{
  "d_model": 64,
  "vocab_size": 1024,
  "init_std_qkv": 0.0625,
  "init_std_up": 0.0625,
  "lr_head": 0.00945,
  "warmup_steps": 200,
  "seq_len": 2048
}
Each number is 500 + 40 x the weight over its row's rms, rounded and kept within 0 to 999. Layers, rows and columns count from 0. Numbers have three digits each. The size before them is the row's rms in percent of the matrix's.

# down: layer 11 MLP down (transposed), 256x64, rms 0.0803, rows 109-255, columns 32-63
# up: layer 11 MLP up, 256x64, rms 0.277, rows 110-255, columns 32-63
down109 121:440436511544475566462488391536597496507485531519424485490514465490510491463493558581567505501481
up110 091:516429456481473456541494516540554460469473540526504551526447498449488485488532566456467514428481
down110 096:509474528476509483485504540498472472518525399533525522510487420501419466546530518519473510516510
up111 090:545500467501484525525507576601494477428466486514490486535602473476550471471465488471490519488474
down111 085:528565542525464501541514481538473484591484513457516439527507532456507540543508493437536482509485
up112 098:516489491555518447560518598499446519442504497534467558506512455525511537523495482515513518476580
down112 086:449521445470532563524580471502531433440493516486520487486475443391484509464517428483530455488469
up113 102:450431507522439509501551520503476489506509519472516446548479436541513505456482518471499557543589
down113 091:513477573513486504428501531508471546459508523552501519548496524469516464525539446551512531451440
up114 098:470559502486505606502476504508502569533477520532495431487562517483501503517482478552549593435450
down114 098:509520531568530476476453475510524513512548444501466417479446490475492534531546514490578538543553
up115 085:541477515539473517508575515443519557443481513533482535566478561495565491450535482610522546502549
down115 088:512513570492496475421526513565493446519568493494506433478523437470417513560517507534489488500482
up116 101:590587535481472528520502482502549494476481525508503487455522507533572442566499431517532455423467
down116 108:475506436597495472539417492514486476507520567544472457540478523475524447515444502415556512518503
up117 091:551470495478466445440577539518518489467502536484456486475509427463491530482542496509496548514453
down117 105:492540576475447473497517445556463490520540536460563527457496577559562509474562542523506469572541
up118 115:438511484501476521536457524500483522482481494419509516557540502539541467514511504537512467516489
down118 096:463528475534489454480496471498546614447541499518519568513520476476532492505493526561492549553488
up119 092:540525570513483497449477542515542533448463427539549511509514444476535471480393532403558508533512
down119 080:493428512538495429501490471509475526529547527504490534499460576509492518546534508593414536517450
up120 106:549514458462482461458509464506506476484483441513484508459498474481510422479536387537486477467427
down120 097:516541568455471539535431476522541477496529564476541508480519409549464471492491487463522549536560
up121 087:495470506541414513483489443556470469474554479486478543573510456553495479469528488433479480452544
down121 095:471419501482496495408470493535440536515528512497425492481488571491489459486445481476459494460539
up122 086:475490549474558514455569502461514482469466433423438462480478495496479497472498482508516603498546
down122 105:540488560482465436543541511491499515497468474543558508443465524466446457514474407471535518577481
up123 097:497531457546477554564458547445531453558549500477502529489500563514534496464512571461556472519471
down123 096:485507450492505460440407515462439490527479482421470518497486455479496483552504485475527466585483
up124 094:529555490497549476429506397518513444528462554526463526520489487522526597451505490532496443531468
down124 097:461485546562535454553542529493502544454529517466466534592515443542492495466572575541522526517551
up125 093:473472566562593469425512476562558485496487541521492522525415461493494508511487475467477523486523
down125 099:550551482486486481537450483523468510463487507468526433543508542487495512598413478545491469434406
up126 084:482527538587503514464519446467467478513495531443488530425472511493503463435507464472518507537522
down126 100:459500581578471463509550512521532428492462444502462505480513477623437581462534500551520489548530
up127 089:532413478501559526508528542457443547557515403536503561530482505537505439467503498502560512458465
down127 078:583547569475543514484586470579460458551492510481440531492532486506500473542542442513560499500432
up128 103:542511433485463428524516516524513504394464497577533480536436450514563516467518451494487513436544
down128 113:557579469496469499537509529486535497470525465475479556530474475554418514534533495522532486504545
up129 099:474462526550516489559607592486530519439501510481508485426474488487464403522577482482492442436489
down129 091:560547450557459466498441485592521494498521542465526533437500451549499478475493477527454403481503
up130 130:515507505449486457462474488507562541539446457483427516532440480506513498412476512553537486577513
down130 104:463486443464532518544561492490465427519514514509503561526489441548545530512479501491434495452452
up131 112:456556521474496566479507574517469548552477415461557472505567514508463520531533509487453460452510
down131 116:560484572548431481487459433490559455472513556490460499533466482448501517477424512471577585531498
up132 098:481522522511439551532544517539505490439475454565506513531501543545476445470450512531541510531460
down132 083:542575478475516522516548507464495539495492577441503448459572505477503530584504524475538476419480
up133 084:429558468488593500502505488536496518519474485592514507506483518473590512571535461517477442496427
down133 087:570413531534536519530489482542499526505532458442455484539449526481514435529456507514516448438493
up134 101:479505522458514602482521492479514514467457485525549524487535424442464495522472537448507546443435
down134 116:564427552491560541528584521535458512457517537586513506484468452498485492475450558448534499451480
up135 102:451490523445538527565523494545498453473469474457475520536489522517490507439486479559554452491509
down135 110:483542496508473474508532534445409464501510426445538521492606511554511533412516454534470479438479
up136 112:537472493522491530533505556469516388522505464536477522419485500438526515420478512447577511463541
down136 122:438470533444484446519489531482496510457484472500488472579467581498505443480523480514529426429497
up137 112:421529362512464528501509460496550497474471455408569525448479440479558447500446508485517525517535
down137 113:473520477508573467483594632535505491487550511494450506526574529485481529539577523508541474439442
up138 102:560495552456466496471513461499511553500571510469490484475532458420530486514403415458509590476549
down138 107:533545520483485523533479462509491483547572502582516577478491523502484529505594487504452537529462
up139 087:532530390472559451479562493472505611516456495554486490509489534500457424436516476516562437437469
down139 091:485488503507530482459560488485518499453542512559524526510547493417501506484463468498546425540479
up140 101:525540518530456519435501499451513504547514487486466452417553489561471471509524468432524555536461
down140 120:496490476457572487522499450592485528485499497441489498541505499447501515524554565492521515534511
up141 113:526468587476512485526515485507508478499428518502410535489469501481491491592496561552489505536513
down141 096:561492486604534500459484561468480508523488505466547494445501462582532493511487515512523465577529
up142 101:524549488511496480492517481504534491471544443473465405489526482480531471478596465507465527496495
down142 099:452547448500521449478437511502479479441424470503571358493569587506497462500464445515476457489477
up143 087:498476493480517489513544526501464556457478519462545465518410515509567481442490541593526523532538
down143 090:506505478535475576522545437501564438535492517513516487571505436465470505503511479455526447465469
up144 099:600574516442511470461518498511562590464502545498563466560521502517525583472532482522497590469446
down144 092:473583470525473466532468506558494529532551472490500476557489529494488441500514433490471471579473
up145 102:508483544485481505421567574439481513524549448558582456504496468448589532511544516524471476474527
down145 102:528543508508514520525561519550508460466506455503493455458502509584438520481483580478444517531507
up146 090:557567596532450466508482509508546493485438488507419425429525498457471580491474521539518507481482
down146 101:555551444518551514509491553501478435461507514501517543472493549503460454570519465493486518594456
up147 086:512515523433482505457473464516561527523507450593525477479456518395468581486471524513534530478510
down147 081:527529441534470522450508569482462546523486525541556478570501477494447501495440515466476458535484
up148 113:528516503510589439426541554484479426495464448555476530522581435520471475523537412512521469468479
down148 127:581488468489529586535464422489516496503513495496533478578517489474466442471512557523505558518520
up149 097:574494543437526476508558558509475542562477559451573493459471507486543525493521466560502436463479
down149 107:475504471484464586576457481485513431446553538485559504501492530446478495558463485464470406514503
up150 124:447478539527484578518509486438462471452480440512523516501460488506462416474524473531528513542544
down150 122:520493481467464490502445525502482457504444363466540476552481543481470502554486455472555456549447
up151 093:518423476398485518504456531498533529560476523466579472495508500483524491466563526470522562473506
down151 098:518480447592489527525472476515507542453525516510507549516515508525510505574458507485487464569420
up152 096:487507540459488453484510503496531513526463490417502553569559504482479539374470517510575500519529
down152 090:485444515511418429529495461468439543442542460504602537513572554519439523544454470535440532526470
up153 077:512561534436498475495529467478498506415502428521515455428545488455549588515485458521425479509472
down153 081:539500522559491519455482590550475432477559455542506404515466497439456490534428417504468555547530
up154 088:454481440467493485537528553371491485508483472444441530456468438488525455483490438472504505589480
down154 095:542516469446485466398540505546567508531411533474500557563544560508514510512551512436531527445541
up155 099:423465515482480506523505485525496577435518476486489470518468494450510455463594522475475574498482
down155 092:456471509477439511486475502514448538567590504525477507470483438485501444466472579533483459565531
up156 123:419489489521550483509514473409510434555515505493506472607554593449530521518484479517521466447512
down156 098:467464536460543538493520577495521478464531472550422555498511535506457485465474498471497538539500
up157 095:473455542462531538572548505414576479503532488456488482507484447517523484448446517443428493540469
down157 081:522506510483505542428474461499548453535477488496518512510473492457483565612482430484523470489444
up158 088:485515460513488527559524515509522573509492440500558509548526462465498500511545504449507547498501
down158 093:486567502494494420513525479549494463511538486527495457444560580553453497527440471572547491532485
up159 120:513488509579513494507475510464531422531469491531495542512510473499457563441487464451479445457550
down159 089:517463504497432563491530483494502576466507502529438519517486431544601457535428507463465573524435
up160 084:438459482407514585483509475458521469491468468533540465512526471473510473431539455521471471518495
down160 080:537405462531486542512554441477438494516485500460590500547492532433459529533471504464537480522510
up161 098:471549527519434503453513561566524463468467495510446498490480537555530546481559531561560476516411
down161 107:457500510478437529446476551481435469490471501504577541530473514470477442508423479507496500481474
up162 086:480509431518550521499510514478462561535500474505534440476505482466581516491455514466460535483505
down162 084:575468515569446544444514545559505463502459440438483571582485553532498513457487392495534522464507
up163 098:473458499512510526495535510523524490450536515502513433485500475499497558498511536475497468437472
down163 112:499506478536523515508504557474506510525565563526481547561462451524487515527524552510477543587541
up164 092:531510486472493578430490551510465467502453538502444445529497511509458501530531458536443619490420
down164 105:497548508511534472517490495475477531462439508533584532489525529559448391492424514563505501502544
up165 103:477489506459510457462496528531519507511469535577457445467508490525440479531482505507549517528485
down165 078:519540451529520493451552455572435454561458533469541462471492453449530490522441466485553483417464
up166 096:471569528478447490422452577479530483595466511482477541482507422487486506507470433471573515526476
down166 124:525566537559504490524458576524539423500438501500537500598515410516479468451541493489507487495506
up167 096:507494425431478473470529513481479481470507504443494497495572497450498488527474497425502505477514
down167 089:511459568464541545393553545550527446584514509477478496460516476480539504442461496442548491505461
up168 092:461543487540502546513473511486511431515456491588438482478506504536536476531487462431551534544518
down168 104:532496438436495499505549537516482493520507531483538499461483505571414520454460474529496514528598
up169 109:513541429528535521494449492459502542440500503525527504561468461430520532461495476496546527471496
down169 106:498440517454521514423470514494513517505529482480476511505473522480531485454504528539453477567543
up170 111:538448481437556431478517523598471508476484438564520529456400441469554498523477503452476436519470
down170 099:504520483511478471537487524489553485421484483510450514523503507537440464423498491497514492520496
up171 114:456486518497489531488517486430508465489423450456502522535463576499548416452532511485547523532495
down171 119:481531443531439453491541553451437529422503461467593510533569522483477482506504458510470469527507
up172 092:519488468533516529503422429456455522451522521399517484490477451477508515517502492494553534484535
down172 089:518506534503537549486485494488462533520533456478484439491501479632507521489520480470550511538568
up173 110:549535560503543427461543553490500477499462536490540526482621462496470518441455465468435497495472
down173 111:460458480538466484445424508547490513511488471440479439500538437460499495427508513484486481542501
up174 096:463532403534528524541556577420518472500487410468543499545510469518506527464537470487488503534452
down174 098:536467544504508449547489446577499509526556494484469486462425536445512490488536508510500548552522
up175 106:477579477565505484491453535558507543491515475501508486571512409442462557445583532511498545478454
down175 108:470452463509506502546524469590507549458534532487515512509477450601393514484526498517507502529543
up176 110:456539496482411480523516556547477522528482492407434553496547497489482405471531458523495530572500
down176 097:514461502515544464449463544461481500527589505520487494555514509530529537526459539502497497516567
up177 102:507421504448521530519501455457532477529508437486471455477501508487423517463501552529517511528455
down177 085:489497569463459544426553478535497488583477560427568459448498494526499530491508474473573458442488
up178 108:509544492577477464466561516489504460574460496503502513490507521529501501435559490438464461540462
down178 120:506549471506533479514561579507505487472417444525518529531527529567483533463467493458617486531563
up179 119:554503471477407457522555499539507531494481475569496427508472433550533515482435488520452507481509
down179 125:502477468407534503489571524469479497568518454525507467537472536476552536444516532487491479503465
up180 091:465461479497502555511488563490475502508427514504529461468532478494504463506488606446512542438528
down180 100:553569502467513445497456526482510490532461492466547449454516536605514468487453489465523527447479
up181 106:514524489521541482511482452461514442486501413516503586533531482442510479429498506474478468430591
down181 113:515561480486471528538457467542541508563508444507539552479522494518449493522484537550484530583460
up182 076:522510577469480475486411524481512439478425533490458466487485548537510507468480474463470427474511
down182 087:489456406499495514517477462604427512521542459511464473438433501582538512518482452471549513483475
up183 100:547459478445608492479505463502522496421568510539537475493464517493590508524507446487539560487480
down183 092:446439479489475420520460499493494560545533487508524450486515496530549495411438463482553462485527
up184 091:536524524445564531485490504490440516514555579584470537524513503514450556507603507421544517494453
down184 086:463566421542484487473573508536446506510463547513463461484515491421568488536464415525547490451543
up185 114:532529543542498573423485526456558531512486552498550451502560545521427473491472534470545471437530
down185 084:537520519572484428513447487522562460541450514457459575533497562502486476487465484522447503466528
up186 092:403487516513507534466493504511561488483449568490550498512516509478528458461525480529573552409508
down186 102:509513449557473492441482507472520459595476511454515572552477493533519519445486489518459509549433
up187 105:476463504432458486491480454409578560508544523526555490512455538472502532535481517558489502507474
down187 115:484500486545486475468449512583555452490421484485472517502505458557523474443492432515544438516505
up188 098:477545480490589559584544453496536553471503491559531480450534465537520514446525513522509506497531
down188 100:505421594472472505421522546525491452501574436472492491445495505485484522498515542478463520448466
up189 111:495510516467451541451489445506509468548437460469499514485490422505512556557443518554512494530520
down189 110:475389563489495505549511516482534484494543507497515446529502426497499550459497576497462544522498
up190 087:525474432604442573505491456550474487465465478524416545517465465530502494470513449442510471474435
down190 091:493520491508530438440515579502476426538565553442532403545511499495594491493525449519531476495539
up191 110:476445478462541524500463548449492437507504526485577436459562534518491543522525491471492541353494
down191 118:552491461543487609493389500472492475525512526457557544491556497489535466591456483519539462556508
up192 107:511478516493500478520494470537519471578442589589496522564523562427554436470492475491490542499549
down192 104:497479491499511499501523529501472493441472500490558473458460425471491526458456493532538434454417
up193 089:504520568478525505426452490483489452489457512559600531537523513492555475541493479519505556411527
down193 102:526519517515504453500447534561563513465478510564557491449455523486499488458426528488471492516447
up194 100:495500486503519511493466465412524453492484484454512546580544521519497468490570470503508525483426
down194 084:508566493563482443433480565505508453582483439526536490558492503456488490487515473551529450547528
up195 087:514515529384441463558575539508514414509541475462520479440530509459470508568503488486524505519446
down195 099:468456517539519512558475414553525498516522503517459498520473470449532495444560532464586484488513
up196 095:462490501463528455587462502478554478515428484551501503448525510456484508427508462461486516443494
down196 090:495492593566490523502484490531582541528512534381481549484480534514554482491502483503465432542478
up197 103:425527507536504583440506515464470532481530418454478448476508464461488481510494530552511522477508
down197 094:459449486500559516479557590545487482521498523488496466543510527496456524425457516408537502514534
up198 084:556466455445489517530542520491494450526447543529490473443597422529507477478458476469543436537465
down198 084:501468533481432531434453555515478469462455501495457485467513580530425546475489465469525572458488
up199 093:489482527468480527477522491542536492514445527518470565457573500535555500476486502510503484491555
down199 090:504507518529505542490523487544512485455498534542532406510471512501456539531491516418545529495569
up200 099:520497492546547457481448498629511552552521505453547478495506484483523479474541507465548476530581
down200 104:554462514531527530571497469505574549568545500520460536499521474500547505506489552500502488523498
up201 112:463490518450461574554542571498482562454519428514491432592489501508504451531502478458541527454563
down201 107:483565540482500494509483474486488479501635488542506525498511513514511447472521512596468491477448
up202 100:408497512475522507510511578494550544486498484558484555471567469529501581471528425467447442503508
down202 085:486516601533462464474505555509465413487483551497501452550438484415512508467507567457524505435512
up203 101:525516510496461476510546520516443544447496520519453420455452477532506502498471471518440457532528
down203 084:449495460504498495487480566515550472535437454507485570537443525530459545515480542460540453506487
up204 091:537508527524469518465452585544492545503440484518486559509544441527546579468553514478488489496547
down204 104:495466531454562511545455499533546467458489508505565483545444487445531501501486501511524455445463
up205 093:543466541476482513496500539469509447528502359507535470545504513477543495497579501571501504534524
down205 106:489480483538474541499584516470453435536513544495542476497538559496495553534488509491491474419492
up206 107:619443511507489522464538545450583481537511500523503514514491497547545437478539444509544418500556
down206 096:488402499510481494547451471520486536464509484504540513537496548495487481557437500565499475515455
up207 122:510408440471509459472540520472476486546505452502558442498484469477608564515519441566551547521510
down207 137:444474429436505526531488529459502491414492503406488585554546504506528536533484411534451443478470
up208 089:539539493506473439489515524468425479441474490493493422492475467505474444567456482524595537519486
down208 099:553515613584458578507444465515485498530484508488529499494503482551540449450516473538514485527518
up209 087:483525548493528509478447480583509497458490533515543468459542499485572454551555457494527540553457
down209 101:504505552491481591450462471475501450521506510532401448510495454544441486506485470427521511511508
up210 105:520553446520498540481511501534561468463469425473565539526511462496511458503515535566607559477465
down210 119:584518478543516484481547518442387526505481469488474572470524382427470460543463488519542516535491
up211 122:510455511477501508458443477531539485446476466539463431510499407499449472476517435483512503410486
down211 122:475538457456501474502452550424484500487471531447494418533477469546428497431574437498475457494560
up212 123:498574575500527416482497459526491436407439543522444466539503499415532551429418495495486464461491
down212 128:490549456533538516473483513584545504417488444484507561494525532454528437518515414505544501520467
up213 095:483491450539537540505578511515530475561453519426549545501530522548533502565549565442482464488516
down213 102:500504514549501474514536447488489518449525455489539410466431522544537475527491522544544504522560
up214 100:521453437534515557506527517507436480455455596489471460489476514534476421549571433512436437444449
down214 086:443486557449552526499492527516470529532533492472539507572478546505498486513486458542424536542465
up215 098:492518498440510502510519484484542446537550477418484389565453505465519397469492527463495529540425
down215 096:480519500521482566448531492487469437483487433454578526460515429493509500462477400513480504521519
up216 078:544500546400463533538483526527460487490441434427471462564421430471504497460560498479488465488476
down216 087:569463458541478482459501532474497511490415478450498534519503524609521566468404480536480497494500
up217 091:541500420587498575510477541482495496498514558534492541513530521439532516506547413545516510439466
down217 092:475479581481487475524545484600543473500446551490515513505438571513503543468471515541537529547543
up218 099:496519553467575427525482624473475451484504450484515491519487488494482507496568485526521483472604
down218 107:516483480523486469557507521514533444498488504507570475508522494447494479361442496486482487449501
up219 100:485555526471524502546482461596483475428459559515481452454535514529548438506536422494569539505489
down219 116:474521443512501506535527496467554483509549472425553526487569418478450529488500482571445549474513
up220 082:509457443466453565522495441505470506452474520529530493521402547522595470422408468510502459533456
down220 076:498414515539486425438545486533453495534525438483505484500481451530417565531526475498507506496532
up221 101:462530499474454515518498493506494465516508521461509445438540461522563501490471473489465528404436
down221 102:495551473478565488452470551482466455487538409467460519549505512550512500478504475505578522542545
up222 118:510458497474486525492560450601503554572499479529480630463521439454525553528476474512448512471478
down222 110:513596455482471410532541517443486521517511443510491460566489573531453469530523470436479540568497
up223 113:515467537494515426459529486488513460513465450549532490505433459553535518532437397545491526491516
down223 119:498479557461463498540479484534525605574541559513493534590575507550551456455530482532476489476467
up224 120:493451545533548505495490486520524538490520520483474491552451489509512549456534495510470462442395
down224 102:473495457464532455517507508478528523553518491521541408495536567544507471491436466476501557473533
up225 096:439514564443510508439474473439435448458448456482419539523512469486465496524512527539450443470516
down225 095:502485514468529487483523480473572554501516401546543501550453512541437466508484466519465497509542
up226 090:510556525502538454520578502483499521543509450462474492496507443487550392513477464505509608487503
down226 086:497518528528582518487479551493494557478431497495465501585413483440495505493543484473527452497485
up227 099:402461500502522534443508475562518500478552494535514497466476490484521507433554564498490544472414
down227 106:506482550497438488458457467523537516457510518566446460502486490564423519466492465516438465547563
up228 095:497563576515485426561501482548446553489502425425515524538535442540513456567575475439541482519500
down228 100:471533495506511499514457546541407495552460457508505616507521516532469485525464422519531440565459
up229 092:466434546481483552502509478487526487452497498521476434524449535511504459483489496389481488535521
down229 079:578441497485563516493466503547497509523446502471502527527451442451458497530488528503456537527487
up230 084:493500499463563571508497532500574472510478475536477513553489471465505527592493495531537564552440
down230 096:520488533539525488564476459561533492495478508545526529498455536455421488464561500512519461507578
up231 099:476424451455496517468495513480581601547532532525489539527529454432519518542560532440470454497462
down231 097:543532507464569544491586469584481431525508509476455501471477417437485526490470431568547552470505
up232 095:483516502519437503537533493459470501464464473521454450507517532500520430505604511442493564536451
down232 078:591594549466462452528440536540456442477601581450497458441452556520464447474488477486479529499521
up233 099:465482526492423449498462493452557474471510488482458464533493475466513534439498505482499426486571
down233 088:541447489551512510443531522504501462467531547456510506519558519446509509561530463539515540513507
up234 090:514467527484559464462531513444494487550448546481507516517485517497489489467477481586510564494467
down234 088:503476497544530518525537488569500557482480498559570491479480495506467502477523402531514403538505
up235 093:479484517504480479538598459504460424489450588527459507488505501514504489496564489422480516532440
down235 095:530384456477542512565463511468463477545518505476574500516537448592474520511512541456542480486472
up236 107:497494553500447540422546507515523483505438529486455561493462482513515437537510517486549414494549
down236 103:512438473495545474540478496501515585543561532510478469511528530474488552506488567519391515489512
up237 093:530489514489510502462472548469508552533496492540550461461562496466514463482499459510506463560547
down237 097:516440544561435513534424536529536487488397412496488499558481568564445528504532479487553466551489
up238 085:496485476519485447521503552501518486438470458475480444473510476496544469569383522548533492531549
down238 090:507537530471513506480579543485461540525535450437525547475473480473407478502535463543513479549545
up239 095:449558477477488471491513529539584476466486462548428454499481476458562465580436530532528480535478
down239 086:572456532485527550458446426491429492504432523433463532503460488468500514436529488463504498493443
up240 110:486487435378550434493543395502513512499428518443500491481505502483559554515523505450490510462402
down240 110:569460513483495554515477506547461465501571494561558511493479476515487445488511520471497549545519
up241 104:433457502486514525447490488560514557441522549490511456555461508388394466553467535461501526517438
down241 098:466482450488538529503470476491536455488413435497455494492503510484521445515548515566477492581489
up242 093:492455501518535538471506515502458524468396465498480418466480515571496530493495506519528527494552
down242 112:503484524528491519517509445547434493514527507427517464471446513490489580523474526473445431416510
up243 082:465532499501505478474536561507525506503490466492436499486447514504563505426556433534495493442551
down243 090:441500443520513525451465461529507583492468497491485546477482474506476471584451517468575524574435
up244 105:531532535480522453469485526520548520471451584479463530535561444497513463549540491486601535492496
down244 107:550464442527510488532499570467495511515528613486463556545518509487475500547468429437467514486540
up245 089:498465455504539481514502554537493559529511483550452465597528540476524462489471567466535477492501
down245 075:485462519550441488471511491538527481502531499499558482498434527467461496398457430476521438442492
up246 104:521501532499422458563513547482468541427506494515486556472566523577460474507427467519535583482609
down246 087:524480482468545557509501463532538485539488450465514497465499466461500521557563451544543485527462
up247 102:562506532459533505500455468462519506563493504489434446515419497434506427551524531536478509519480
down247 110:541482478516516475532475452502458506491467473505572527481521525445523504577488537501513537473439
up248 104:513519508454547477483519494555522433556515534454429541485555571508494437426528458543573524457485
down248 101:479445568477468513568442481505533549484504483479518490485500530554451511484515576449435492537493
up249 115:557491479485506454517577511538512623455468483520531477480526431509494513490549428466468480477430
down249 115:498458497503529475465490511511562583500489463489502548617481514464517516478469481498500494559464
up250 099:432446447417533500542548447541473488510502558479507453457472497426491506507526492543510575457428
down250 094:560490521556572546489501572588525555518460519571508526502479493453436567521493518511486497555531
up251 091:541522547547507488521494557523519495556410569487499462545587520519508448446508447514525526488501
down251 098:529579487523517565495555558505472489525569548507496542524522522590464576464490515465456505480499
up252 093:470435478500524435553476461575510525432533426525587422433505448461513462480550490514553530508419
down252 104:491456498486498530502504506534474501435509444501507542450452512518452556517467484458516474529553
up253 103:531480518524519512507585583510482507475523505568483490555424474510509487508464410473535453454471
down253 109:467511533399389508514511542541446548538502505514422551468498529567503467532468504569530514490512
up254 096:473459503501425492525537464450504500424515532479519467575558495481528452518622502527537592507534
down254 104:481598477455436503549463471533529464529508517481570525421529573556481479495490517465524510460519
up255 087:496467494491559463528516493394512506505483531459490426519495460574544498525542403441503539482492
down255 097:477559452472497505474479437472492504528559575451456466561468519512516489521464438502480503472391